Part of a small language model's weights: 8307 steps.
Each number is 500 + 25 x the weight over its row's rms, rounded and kept within 0 to 999. Layers, rows and columns count from 0. Numbers have three digits each. The size before them is the row's rms in percent of the matrix's.

# layer 8 attention output (transposed), 384x256, rms 0.0457, rows 311-360, columns 64-127
085:509532502486492474505479501498490521502489468480471464487487480509506520500488519510489533527508487544497505535470503475483500551500542508502463472488482517486527493509480474499498501525499514
084:529511472519524486487495511434475531539519443500545468519498551478484484489476480536494490516533536486534486468463512529529505544527479486503491512503495546526513499512510476518501494480502559
085:510477547509497487492489500475559470504454509532463509506526456478466525516556499485505492517488444477493472550543525463511473488534469499530488459521490475492489470496516468515527514524493493
082:533449493489511517516516491514516504493523553499519548491483493517520473462488502505505527487527485511505522502461504516504516488522468466471467463478484522516542482493532469527500531523503489
082:486520514508468529481496464505499484496526455539479530490460464497449528494483480496415507495502478524487513480517552508505459515476493463537504496520488498478494485462533506440514518494494501
083:533507478527458501488506543479475484507512499521500537502515506504527525495504488490518491509489487487541477464510458516538478541511524482513507520507519495481514515505526479532500536474501534
080:507456492513509500485497525498518509546505493486482533521497496467564530485508485500484485466549542471456508502455499501491510471501476513498474486532482527487487473516550517488525484494524500
080:539500500465496519494452486461475485527517539507495492497445542503494502508496507467507473491541533519476551533485485478478454500492524524485515482474480512499481524468458515512509499542485496
079:497531516549513496486515450494472447494471514480571509540514470503498507518522524502527446519487542500477473498504437488531519536487508507523487483495525490515507496519475481499498481478470513
092:498491545492480526499508495516537510528480473505538522497461507474487528476501544497493478531519495498501522468505544519488500540500482535520549521505472444505512493514495531498494493521508484
084:545481490498456505515539514531512493479462524519518527504525514457488479475507469475510484508520468478502494509480491543468495513538503465515502476505521500532512499500458484511499501479499497
079:498467496495497488475483522490511478546491507528523493487510467495494527533492509488523464478519458432526467500519562470486525500501505498486490514560482501502458482557452503449503458528499539
074:530472548494478451507517516472526516475512524498499507530433512512505515505434500494496552510525527550510479523509487532507539489526547537493486510520519494462474483507546460509532495491433494
079:505495510480491526465526512546516527520554534530486524536493464503522521448522529513510461499490534484517487498475489495497513503540473480514526491438504491510495500481499494495493536455540504
085:480485499551489499524502494498479503512492499454510558513516503520535525486499552548538464563512481506509540524499501508467491498482457464479519503534534494547538479467470480510481516478501524
085:542516484493500508439511498550476519471489470465500505506481522548457497491508490494516484470500532513539505548479477509450453537521514529473546501538513473447501511479479508504503502513507510
085:491489510518463482531513511498514509510490486458497514524522512528524502491475534496498467540520504501461488467493480543496481496531487523520513490549461521534485503487496515466488491483496486
083:518488500523533510521507473443543483517553469532450444501515484486487525512470481509515539508486457509539480510480488510521523477499481511520479497508520491461520492507490527471443430475519498
088:487496541476515514491526508494504521510495484494493474494477496507510466497458506477524536476524474513500488497496478473484473489491499496495469499481536510464514500494504533488461514549446498
086:519534523505485497501511504488512514532537464504532491477539482514532519482480500515513524494496534563480485499507553511538473544509503486481511544508496463514485470487449509503480495502486477
087:538516507520471501536534505520509498467526517498492504519563490506519490511437503466484492502502492508522526483482512510558515479525541482507489484510467481520499510523503482483487473495491515
088:510479529474472503498533511509509507528514463468550464501492463507537525502490507473485493479534469473491528524503491509484480520468493493469460506504507491475474505563514502528469485551458506
090:460507481514461504489494523541465530498480525529446536511456461473481537499499474560493482495515528507519537472502500537513538461510512467488531476542469456470546491516452494521489465507504496
081:467464516495489531506497494490481506484476478476542574515507472474504528466479489491502509520506462448533512543486492532482486521505467479514500494454504456492547484551472492484482551498534513
087:519509505472508521518518541526522482527503513562505463477520480504530515513500495499489491512476511523473444498516490482479518476532517509486538509479506540517509511525526512513505505491472479
082:508522528507468517527494478528486523495486522530476533478489543463487503478509500497476503516532495480521503482447481499524524490478490548453468495492515477521524459501517465501530511507453533
077:490513463564471542501523515466516474486525464469498489494519487456467466498482521499478524493512497496467527527525529469491512499534526492500458505499505461482508461499503514478463520504532552
086:461504509519518528475475507473494478553500482508509537522458486516492467496512504480463450512469519478501503591510506507477486490498509488466530492548529504543545520515536432520493513515481543
084:499497483487526498505497503500546494474447512486519558507433451495467500484511476449501543542476526507503521495506533519514508490530467522551529551525473545524516501498509500484546503515508497
096:496549485510542533474500512504486468538453427525507492477497495531494490566509453475487531506495468496509540506547534495450506530506546497510501489521519524506525478500528505490501472509553475
074:496561478482535469465528513515466497484486482494494500453528529512538509488501537536476540524494472511499460474466488508521482490528503497493517488499530525533507500527517487496492501483535501
087:523517536540489476521519472478456466516432469522525478445538488496499444478509521472481484426542490503524493505518489554511485525473502504513506515508485493513500472512508532512544514484498494
083:546523509478532516518505491522487494557480542491487471514492494510508494505512529500525548474517510492458545473522508500527472523477491527480509474484519494473491498444519563499510529511522520
092:507527546511503484516471480535486509467506472496499504481502468509499519528505504529462454488529470495493532483522503490530520510468510495491516517486517516537491489476498483499492453507498528
083:505495503475493477517546488497504516529513474509486453518527496535501480484456519470508524464486505487469521472450511482536491507510549535459485527518484471505453480510528510515501453507482455
088:530522552497494528540510492520467453511475487521521497476532493506523453501500458535467490453458503486530507533513507476493531564497575498482476510471497529484508502515541510501502491495469456
088:511521500483493514509530515519512506506506432496518495497507481511490522554483499534473481495478523498474508514477519474507516458482498468483532476494540503507458500487523523511488478534513538
087:484498454472516522507486483476417484479553464492481500473512492527516503483514539490490479458513543499474464544482468450535457475515491559523488547534505495522499504493492517513527487502490528
086:466464493464515473498495481540520550486497507463491486506499515503530494501508470498557510478491490499483501524488476506480480501474496547532518528497544497521480517514478458533516513489518502
078:465535489524491541469497477530512497523558524482509552496448462507488500512518493488485523546480515488472511491461508509516521510525516503479471514445479432520523508487498454509498485558509494
080:503482494515512507481470433461541484502536535484468428474499516479501492502512496500516518490490503537519525471510530481462543505569536536545497454509525516495501522490472494492505524474492534
089:469558498502519502503496488507457509489498487555467484475560479508488477484524503539474513465492486490486452489472530491508484533510494483513491527461530533479523526511485513482496464527495524
083:500498507504483511538461518520493467493491506491474523519469512485483501512534509493502491503495490574503491536488545478474552456475485464505553521520498459482524472486504488489556525515459470
085:514481499479494502482497524559489477550491515444529543523491505469531514444491499502527492561503470536535494458451476522461491452511466406452505488500515478459485487521542491504490492485500482
083:472506550495504493466514471517512490542541499477522486452468505510504504476515512488476546459525488498521491497476540465508520489473512542468534515486506462498426552552507516475581535523507495
084:496503497554525487468477471461517535513480467513493460514484527525482493500503495524523545512494529480535528540501505506493541486471526506510524538514514498508468524486515532496548488499512465
092:502495503514501486452528445530493547493470475492499528476503487514446503507505504504489507540504473431479471487508499482517511514479485505440521468466518462534515518516476478540508473548528472
086:493508480468520505502481526501520463517507476537512493493506473486491524464483476497498496472494478476449499524497500506474481487492500530463504478502505507517510525531516512493511463487548475
085:450475513512521466557494486511539514471519467504488528478502422525503508504496485511504494497511514415466462533524549502494512478479473491505508487510485528490524433520498521504487552502510510
092:495522496530451491489553461549497508518459521519456508501448482465531500502453469486484520463476504498464476483530499499487496520492542496515473501546486511508495484495527506504486473489499514
# layer 8 attention value, 384x256, rms 0.0328, rows 312-361, columns 64-127
076:473513515503477520539541489555500471509486525513476526480488472524478489520495501490510502492462447519485487532536470497493451454512497546503497506492538482507514554507510508508524460514495459
075:516522492485484502486512524512508494541550486461516540511491519525524471477475472502486542487501531521485506472462511542493496529531514517511497496502501526498513515442528527493498510471515535
078:520549479520501515487491505488513513499517465485507485503468515474476495530512529533490483471483491488489461526530478503492508479499491519503530520512457490489453481510477527474461459466489500
073:524458478482519467490463515526522514533536481493459516511525493501538506506494503524562495508475523483513536509488474499534505475479523503477506524433492462481522539491470490509499465521526483
079:510481494492586482533515458514492493493507507462497489491486510510490483488489503492478532488493523465508515537495549550448451491464475500502486484489503514531497496491477526487519440531485470
075:539478479502527500461505476519458491497510486492506527482502471461466508494516542504511519512479451543552535513564469518531519532504509500506509513529510490522459504506473478510470499533492485
071:496505527522487498515512517482508474454454473514516503521524474486508518492519502513518478518472450522495484481495537489525518509526485491527492511509536490491510452492565517482503480489523481
071:477482530454506539518455517517506516527525467538472530461518517505502481517485486507516530495483461545521541518535534513490476475558487500504508513515483478488504474476504523512486514510512460
082:499509450511501542512511528487508492468494485509470513493512494487507519534477478544478529473466508525517498500463482454473469492484511487512442480501520543519492458455502527497475511485526492
078:462464482479505499490488544517488510519529488496501478500497524503483456520491461486477477511442492497485504497482518474522492518496496520476461501486492520467505528496518486465541533513457493
075:499470476505499492507492470505509502462500464488491506520487499487507459473513491524464518507449526525506525483479448549528464534530465504506508510461500509508546540445533500523494544472484455
071:486540477475538504521499501520490473560484483493472470481511486472508519463543510519502499492507471448512478491479528505495501546493460437523446516498498519473525499516471548508513498526517536
074:497517527517545478549495527474479523487485476475504489439469543485486488557438504498501531515516462547478532503544462525510533482480503518491521500539522528502513483503469494484481478517475484
077:534510502462523531474492546532531540487499522515496471494488513554474505500483444479503490484451518513543450501479483469507514508514509511481511490503482516522457526545522499498494487490510508
076:429440497469498490545494520444484486524505511511502476510490487468495485527509514494526519571565483488480531488480499527521501530484504447525483492463547528552538478506517511521498518530497478
073:496499493452517538496476468505502475486497521519496507466478522480489488506495446495514502469486461510476485496510503473506501505499473496485504502457491484458482479518488467545499519481498514
078:497532499502480516484515506504484521535503502468506513452508495512498511515523517522457509506507524506492515499564475465461464501455523517505522528481487514515461522484518495505505575521524459
084:475535440491470513536523494543497472512496504490482504524533491507518547482586541520485458537483565497497479463495540510536520504491510516538483511520460534494516499548478472510485482443532501
081:462482469483500488509486511531495542464491526486441525540480516530494470513539535503465482508519481465563538514462485532448470509490523540524486464524480565527516493521538496521527501492511523
085:456488465467499479467487504468496550516497461485502502503409533493472475504516494520507535496481511491486488482531500533513478520458505510463502533470503487508497525466493490509537528486497482
073:477516474529473491492427484486503473483507514482434550509509559469452499507537482526497500505502509483487434506491514520519533540546504519521516509485485515535507495514479523482530481487523492
079:574485553492521499490492463495519476501515503452537497480523547519552441519488501446519513503473467520506479514470509454529488501512474519527489494489499509509465468478527509507464507491515526
074:546512503529542444518538506525514498514538478519466459491468546503508447486495483534506467471544495553491475467514497491502481490485510480469508476521493521544452448505516469495494476469514482
079:444476500493500479527512474472466508479534487441513546510519537467492454498484483505518494475482509495513538522528512524507499503500479482476475523513520490483458482508476484445485505474512556
074:507499503470538552491483482452561469465509504449504477509493488501502500531489496490545453490487491491486488488537531502494469522509507481538507496481475469495528503519511567501499460514548504
070:511522541483506469500492497538462523509491532489504471504540497503528514507528491521515501510500542481482504451482476519501498501487494514470476496487525511502486485540520469511501479494456471
079:490492507493476440490466507529504546491486486488473478506525496508485494525483517523525490493532497523526494445497498475523480505496499508548459502470460520488467481500458570479518465491488451
079:485505510531483510515541505503483506513540526551495496490521523523532507514505509532519511486502503520501500520453419528488500493514499520515460494507512490473449477489518542483456456518490534
088:520491500496452498526527496506515500491521549484457493530511475480490472499496490517509508505534535455475479509475508499547507510520482541534491535473500497484470499502467516465541486496471479
066:459465494520480515496475481486506524508534517542471514527466471502461484517465455464541466481484528511514537476583477497489479495499495497510481496506466465443443492462455494532506496510467532
084:462464496507526528469506521510520523467546521502508522523493489526504555533503486535535522552429511512471499557464499453510497516510489517508499508492528494487487499498515526462452479488490523
077:478483520476462465523488517478500519465501493483521520477510460490496522512530491480446430502476502454527437511504474502478537455528487521500522472513490498505513536516463462490494486468483503
082:521468461498516493492510512499499474507509512514476467502507520511522527447486494498534557527484500508515484495438503500458517526522504542528468512540483503500512506539498455487495497526502494
076:466496501522480535463485493499478496454497541488524522476455537488490498516554490488479487511522482491487494547546520481454506517481471507497531498497499517484517516511498485487488546469500532
078:442496445511510480481516491508509528489532500483479475482488506483519506525506505511558472538521536488430503494502505521479470440511468488489467488492514516525513496499447457489514524523501488
080:501504515512484480483475463473512473480486532510494485542526533526509482477540488486531462504520488486543521517521514520508520542471490492527464522501453477511537494505463507504539518498520464
079:450523542511464465509515492504535532537450541515490461512462525494469500525487505495546454550492462460520504518489531542465545510513501470451526486485461509474476507538510516495462499523512475
078:464495499480481540494531487484500502518472518512516464479496503544519546458462526474502542504488504491525506478499487506494519484499491442480517453491486531541538441451483517479522535486487525
071:502487515478526523489449485468493483450499434507490461500506535482462496467468501503485508483512496515526484528541501516495484514448557495519526499559526479516478465490486500512500483469485492
075:459521494487501486499549518509477490482468453477524546492487479506477488492502506490495494470522508526457488499528477534526495494441451501465511522479496483486517544516502475522532461465534460
082:479437481501486513528504500520512470512487498479479509504485488518507497502515473455545485541521490513519525502507492491488508484494527498471534507488516531472476481497534467504520520498477468
076:512517487528528501477545540501520571491520471503532472510532501486521495490469492495491520515534500431509500519450485517530492550518527513498446479484503488496521492508525522507482477553529506
076:510518479512535504512482499514519476468508532472499470522492494531500500502503478493481530435540522522484490549506540511505558514469531517488491490501506490501482473508462488522461505529501546
075:512530453548475500501502500488527556467477506556463538541500476442489455525501495544497476515496463514488503520491474514499480525456443500540496480503459511526597489448488482547477477500468463
080:466484509467451520543511489516474499485533530495542534475498465461492525521505501485490495508485450521508521503523482492498507524548491531528447486505516524557525497508483466493471514485495541
086:518529474481483503540488522471533541515522538511487455509471511473521517507480493529477496470489535562535523522499491505479500530528510477580467548496498555537481487486510494488500513456486476
081:491529505561499485494535492521460506491493501466470497501482501504500513497483488495480498543471480531546512482519508491493585511509463504517529518516489474484433494451500459463500526510486490
079:527530484473500499455509486475475481561484552482487487516529531482500490526509509512455498519498499535492505467486451533479509521510474532481501498524514500512493557484483463480502440464516531
082:527485509421526521506462497477493502465591512485498512487505493502498491482523540474502505515527488511495487494478516530458473476518470509465466498504451479461513489520473468493483528492484505
079:510507509495499487478474465519517536474502492497484499550509513489478532501494517536491484499479489551503465502486450511514468514489510488485495478524452529476472482507513490512503486492500555